Weights of a small GPT-style language model, trained from scratch on English Wikipedia.
Size: 16 layers, vocabulary 6539.
Training: a variant of Muon for these matrices, 315M tokens, 4802 steps.
Each number is 200 + 30 x the weight over its row's rms, rounded and kept within 0 to 999. Layers, rows and columns count from 0. The size before them is the row's rms in percent of the matrix's.

# down: layer 5 MLP down (transposed), 768x192, rms 0.0527, rows 659-683, columns 0-63
# up: layer 5 MLP up, 768x192, rms 0.217, rows 660-683, columns 0-63
down659,096,182,211,196,207,174,226,203,227,191,224,171,208,235,183,133,190,223,183,179,162,223,243,257,156,167,251,168,232,212,197,216,221,196,264,242,210,218,227,234,159,235,165,222,231,191,205,176,178,180,193,197,192,216,159,190,163,182,187,194,188,189,202,143,170
up660,095,141,174,186,249,244,190,230,202,223,174,200,168,238,180,196,174,212,257,158,189,260,192,248,214,144,237,185,182,140,196,233,205,251,249,209,196,204,204,210,237,210,190,289,196,216,194,224,181,221,152,243,204,245,174,227,206,218,215,219,174,213,249,157,135
down660,098,226,208,172,199,197,169,157,208,245,252,232,217,181,219,201,235,245,143,159,205,184,163,196,137,216,196,169,234,164,197,190,203,236,257,211,210,230,178,202,162,200,216,221,251,157,199,271,233,200,186,148,175,170,131,153,192,146,220,198,247,172,213,179,213
up661,103,209,200,238,209,202,227,169,232,218,230,198,226,236,151,143,121,194,177,172,127,195,195,228,239,222,192,182,148,190,184,226,187,222,210,173,233,155,199,187,218,220,201,173,203,177,187,159,214,200,208,238,231,181,158,217,130,155,156,208,169,180,245,209,228
down661,102,168,249,210,152,184,209,220,247,209,239,207,220,221,200,228,161,205,205,234,218,141,271,192,240,191,182,213,218,217,175,163,223,170,247,150,167,186,221,209,218,187,206,168,180,203,174,157,195,271,218,190,150,170,163,167,224,220,219,226,152,166,205,249,174
up662,096,200,211,162,215,175,171,253,209,240,223,211,196,232,194,173,161,247,213,234,212,218,141,195,242,222,214,166,227,194,240,183,206,125,223,170,207,166,128,246,207,204,184,174,253,256,204,233,180,197,222,230,215,238,176,204,202,179,223,178,182,227,268,171,151
down662,089,206,243,213,250,166,144,189,165,157,143,201,181,137,156,197,168,200,236,195,190,211,221,230,189,179,155,203,151,177,183,248,217,197,205,210,213,189,171,174,213,208,215,251,194,222,242,190,163,227,192,242,193,207,204,210,183,195,248,200,172,230,200,173,251
up663,098,178,169,169,183,241,234,223,209,211,227,219,184,184,209,221,192,197,216,204,204,229,156,217,245,183,186,225,191,210,207,178,207,244,254,188,203,226,231,266,199,226,219,177,238,191,199,233,230,206,225,187,159,192,198,236,205,181,189,144,203,156,198,181,226
down663,099,232,160,200,251,196,227,182,182,197,221,181,226,199,221,203,202,249,211,160,179,183,249,294,180,139,244,196,214,142,212,184,184,225,157,249,204,241,195,182,179,243,217,275,227,239,209,193,194,215,200,207,187,194,200,154,217,201,200,204,192,172,236,145,251
up664,082,223,212,216,160,195,217,159,183,242,213,213,240,236,207,219,227,179,199,191,207,186,176,153,173,175,163,225,213,200,209,228,203,203,124,186,170,205,229,182,180,217,195,188,200,221,228,173,158,159,251,200,160,210,236,176,155,229,158,220,167,221,246,151,224
down664,088,204,138,228,202,172,193,211,177,172,193,248,223,238,196,169,206,208,194,213,236,208,286,153,164,223,245,200,215,213,201,193,220,224,130,184,206,176,250,200,217,176,160,202,187,221,198,210,150,190,224,181,220,230,168,199,194,231,230,217,201,175,242,241,171
up665,093,232,203,204,166,202,208,222,182,190,187,249,206,216,207,205,243,187,235,237,185,225,179,170,190,170,194,169,198,198,205,246,216,176,233,207,201,197,192,202,240,198,173,185,215,153,211,206,190,188,224,197,163,166,191,176,220,165,212,224,245,145,216,262,197
down665,096,190,219,240,177,174,247,201,222,219,260,256,217,240,205,255,193,180,181,203,149,209,221,187,253,225,169,203,197,200,213,127,226,172,253,219,178,200,220,177,201,138,201,223,216,179,194,195,213,167,148,203,156,215,180,202,197,134,224,166,199,214,200,203,219
up666,101,210,202,198,213,199,196,216,170,222,286,220,215,250,201,236,197,209,180,113,191,195,261,197,219,192,191,166,250,221,191,169,152,205,198,199,187,255,231,216,263,219,192,228,243,187,231,235,228,196,161,224,206,197,197,196,149,206,170,209,205,231,190,234,181
down666,095,190,147,200,175,175,205,167,229,236,232,205,176,235,229,166,188,199,154,231,188,185,143,228,197,199,186,233,165,225,180,217,230,179,232,176,188,217,219,204,154,208,180,229,173,221,180,172,201,186,226,177,244,260,176,193,166,197,181,266,207,161,228,150,240
up667,103,226,187,243,189,150,220,199,246,188,225,280,210,235,179,194,188,227,212,200,218,205,241,192,194,192,199,203,201,201,174,201,178,250,203,261,270,202,192,176,171,202,156,223,167,150,150,130,144,210,199,252,209,229,212,176,228,199,218,192,263,185,148,172,196
down667,100,208,232,195,203,197,227,189,184,246,188,237,223,135,210,239,210,175,201,164,136,211,195,225,230,153,215,190,224,200,184,233,226,242,290,157,240,130,219,242,226,225,223,133,204,175,242,166,211,223,152,146,155,208,180,205,222,202,217,209,219,160,227,227,202
up668,097,175,265,187,205,203,156,245,198,151,191,191,211,213,201,210,196,211,230,145,153,188,223,169,256,182,225,184,213,203,198,255,185,169,200,264,168,180,199,158,216,205,127,195,151,200,190,191,170,192,221,172,171,158,217,216,285,187,187,235,213,217,233,178,214
down668,107,215,223,206,248,215,178,273,218,122,144,185,214,189,188,250,219,214,181,166,238,157,139,195,248,219,212,228,191,229,191,194,140,176,158,175,195,227,186,201,236,178,210,205,192,169,130,239,164,181,250,213,178,214,206,185,190,184,166,231,237,271,188,160,187
up669,097,208,159,230,215,211,174,253,187,176,193,207,224,200,195,201,161,181,194,130,203,203,270,125,223,231,184,245,196,198,183,167,206,202,231,237,197,183,179,177,160,223,242,170,214,212,163,211,207,263,241,199,145,203,184,204,168,218,134,274,190,203,188,201,192
down669,102,170,157,171,186,214,257,206,213,219,181,253,245,185,210,181,216,157,181,204,180,174,197,204,156,239,208,220,157,185,240,207,213,257,192,175,158,157,181,194,242,214,161,196,199,130,263,157,241,201,171,182,197,173,187,219,202,199,207,188,232,174,229,187,184
up670,106,238,225,224,227,152,145,213,188,241,236,261,228,176,187,184,191,210,147,154,176,228,194,210,182,166,181,191,189,181,215,195,211,240,134,147,225,225,184,203,244,214,204,169,221,181,157,211,257,229,178,143,175,188,226,233,134,184,201,171,226,206,165,129,220
down670,096,200,217,202,237,187,183,218,184,179,194,264,177,189,169,224,178,230,182,233,201,163,224,216,216,182,190,213,179,213,218,222,231,183,143,229,169,267,186,184,221,247,173,154,231,171,173,212,176,197,208,160,163,134,246,200,187,204,243,214,161,215,178,168,207
up671,099,178,225,208,198,188,162,122,212,230,204,184,209,164,178,179,264,266,120,192,199,193,177,153,179,225,224,231,266,209,222,216,182,166,192,175,235,223,176,187,203,178,197,136,210,221,154,245,155,171,198,222,165,224,218,247,186,252,263,165,229,193,171,251,203
down671,108,188,200,194,193,193,223,174,220,216,195,226,167,212,272,192,124,215,246,189,175,236,221,202,178,193,166,219,240,213,210,134,208,248,207,188,191,253,193,200,186,178,223,225,197,222,182,244,181,204,169,204,213,224,186,190,213,178,158,182,141,214,170,232,249
up672,109,224,172,128,205,213,203,216,199,184,242,232,223,154,199,225,264,258,217,157,168,201,170,142,168,248,209,216,145,206,224,107,150,199,190,164,218,204,215,294,228,192,155,145,233,251,203,182,193,161,203,197,133,160,197,218,178,195,184,174,183,211,236,203,194
down672,102,172,212,252,203,232,232,228,181,196,180,215,207,221,203,190,117,246,191,199,149,225,251,193,195,222,214,179,167,177,140,181,150,150,195,166,162,250,154,207,164,222,170,180,180,201,189,221,219,223,235,213,200,245,178,184,177,185,173,189,202,231,172,233,191
up673,118,188,224,204,235,189,168,237,225,153,241,224,284,176,176,160,241,273,161,241,187,222,243,154,204,230,185,216,185,198,207,163,160,205,195,218,214,216,183,253,250,218,194,178,211,242,185,176,185,188,135,245,212,199,201,200,228,194,237,190,235,183,220,165,209
down673,140,213,211,166,198,144,145,213,224,159,187,246,221,201,218,198,202,217,181,295,231,207,197,188,210,218,216,160,237,188,232,239,150,216,212,203,205,206,253,204,194,245,166,209,236,195,187,156,159,168,134,214,238,208,223,200,173,178,218,215,206,211,172,109,175
up674,095,239,218,191,158,157,162,206,217,142,195,230,201,155,228,197,162,218,194,171,111,196,203,204,171,178,201,254,180,190,174,208,236,201,237,194,183,165,229,232,129,249,218,193,167,182,229,173,196,213,240,220,278,158,241,219,192,221,229,264,189,180,220,192,137
down674,089,201,223,191,214,177,254,164,196,210,194,182,191,181,173,167,176,199,234,168,237,192,254,195,238,199,229,151,286,229,255,286,252,208,221,145,223,257,194,223,176,179,199,245,200,178,204,191,164,212,156,209,215,242,200,218,149,189,156,133,243,245,195,169,219
up675,104,238,186,145,182,211,202,222,186,211,175,204,233,149,176,164,154,248,196,196,174,229,223,167,205,220,205,208,183,256,181,161,169,224,206,185,200,228,207,218,215,242,199,208,200,182,198,170,157,234,178,273,204,177,222,218,172,230,172,172,206,217,163,209,193
down675,106,204,164,220,205,147,150,203,180,196,245,197,168,224,198,178,177,204,194,199,167,198,210,175,228,238,212,161,206,254,225,221,224,203,153,204,134,191,201,204,203,217,164,238,160,209,234,229,189,230,217,189,191,258,226,212,173,157,210,207,210,166,172,204,181
up676,101,219,227,186,217,195,201,223,196,179,236,147,153,204,200,222,178,221,236,193,206,199,177,229,221,234,189,236,169,244,178,192,231,177,183,195,170,190,149,241,222,193,151,161,262,217,246,133,178,165,182,184,186,185,258,252,164,182,180,222,264,216,194,195,206
down676,088,235,212,225,252,195,178,256,188,201,240,179,157,234,238,230,195,164,217,195,211,201,131,230,232,240,176,239,180,195,265,172,229,197,202,212,229,216,222,222,202,166,201,250,200,191,151,183,177,222,199,175,164,188,221,202,176,209,168,202,209,233,151,193,194
up677,093,187,167,230,191,243,223,189,224,258,209,239,237,175,197,154,216,160,230,147,197,218,217,182,180,219,173,125,223,241,174,224,125,217,150,185,203,172,201,219,229,238,144,186,138,222,191,196,215,224,193,228,209,188,131,166,182,202,194,208,191,193,175,207,229
down677,083,213,208,217,189,204,163,175,200,228,194,182,176,180,182,182,205,125,225,224,228,223,187,187,221,224,169,236,194,236,241,197,214,209,154,156,265,164,180,216,214,237,198,215,187,176,166,166,157,238,168,189,171,202,218,218,199,216,200,216,160,186,177,232,208
up678,102,194,199,237,214,203,196,195,196,214,209,223,226,174,204,191,242,182,223,166,170,201,208,279,208,224,180,174,207,142,164,217,161,246,232,137,264,191,267,151,202,147,229,222,215,185,239,197,190,164,256,189,190,149,173,236,216,227,207,148,199,194,152,211,216
down678,100,223,214,163,157,237,149,207,184,191,158,246,217,167,185,218,178,176,206,200,95,231,198,131,221,188,162,177,232,237,168,198,185,191,166,201,140,173,162,194,181,233,222,164,195,230,172,195,214,185,204,208,199,192,152,181,209,159,206,225,198,195,191,241,168
up679,103,216,200,214,242,219,191,195,237,161,202,183,196,195,137,208,189,226,177,177,199,199,223,169,128,249,257,191,200,252,236,183,204,218,192,204,199,165,230,190,197,247,152,222,222,195,186,217,219,192,225,170,224,157,199,194,168,185,165,175,141,215,255,244,200
down679,106,193,192,196,242,184,245,159,158,177,228,208,157,169,230,193,177,179,261,212,237,214,186,224,225,193,265,169,195,199,151,186,193,175,204,191,209,173,201,172,239,228,204,174,156,240,197,201,214,152,182,166,180,172,153,164,155,151,229,148,142,172,219,182,190
up680,093,180,240,162,172,189,216,174,228,174,221,192,188,182,223,172,206,204,253,207,187,147,215,187,232,237,199,196,178,221,206,219,157,164,173,152,179,221,218,187,182,218,188,220,235,179,222,195,178,222,183,208,230,164,146,271,210,253,220,213,181,188,226,210,168
down680,086,183,193,184,165,227,210,220,183,233,165,196,221,195,222,242,192,131,227,229,127,244,154,124,244,209,201,267,192,190,143,208,174,193,233,190,178,175,242,214,200,216,199,186,179,163,183,218,237,251,205,191,197,187,201,199,185,212,186,199,219,171,254,197,181
up681,108,226,215,172,160,174,188,215,203,211,192,192,156,210,165,171,217,209,227,262,225,169,179,225,209,222,213,196,179,169,156,238,205,187,190,176,208,175,257,211,245,192,174,160,234,235,218,221,141,170,209,187,218,211,247,161,195,172,211,208,200,206,201,227,260
down681,126,220,208,195,238,151,217,171,235,137,174,192,242,222,207,191,240,182,198,240,237,164,197,242,216,270,249,149,219,217,253,207,170,215,156,178,216,183,226,241,218,204,182,193,217,176,216,220,139,183,164,195,202,223,269,171,227,196,203,158,209,190,179,196,197
up682,094,202,239,179,219,210,182,283,158,268,234,219,241,157,202,214,233,229,230,192,249,190,199,222,175,219,199,219,288,203,190,159,229,226,251,214,237,234,158,216,248,194,167,179,190,208,206,209,175,213,156,211,216,144,212,181,204,258,247,204,197,229,207,192,189
down682,095,203,199,152,230,169,160,170,229,209,219,152,167,197,177,211,217,186,178,198,224,186,201,207,210,197,223,242,183,167,157,216,180,198,235,198,209,283,197,159,192,216,188,202,233,221,200,221,168,165,235,270,231,167,159,212,220,186,180,208,228,234,110,170,165
up683,101,221,258,220,187,222,225,154,250,219,239,227,213,201,170,244,191,226,135,174,254,161,187,233,210,241,240,209,191,233,179,165,232,218,212,213,201,202,241,251,191,187,207,142,216,202,204,222,183,227,226,256,212,220,175,192,182,238,181,178,189,217,147,266,191
down683,099,176,198,210,198,209,184,265,196,213,229,255,166,224,207,230,217,170,220,181,211,214,175,225,172,205,191,163,189,219,234,209,198,169,202,211,209,221,160,218,235,184,208,192,187,230,254,185,193,151,185,218,183,189,140,150,212,181,229,243,172,206,154,225,189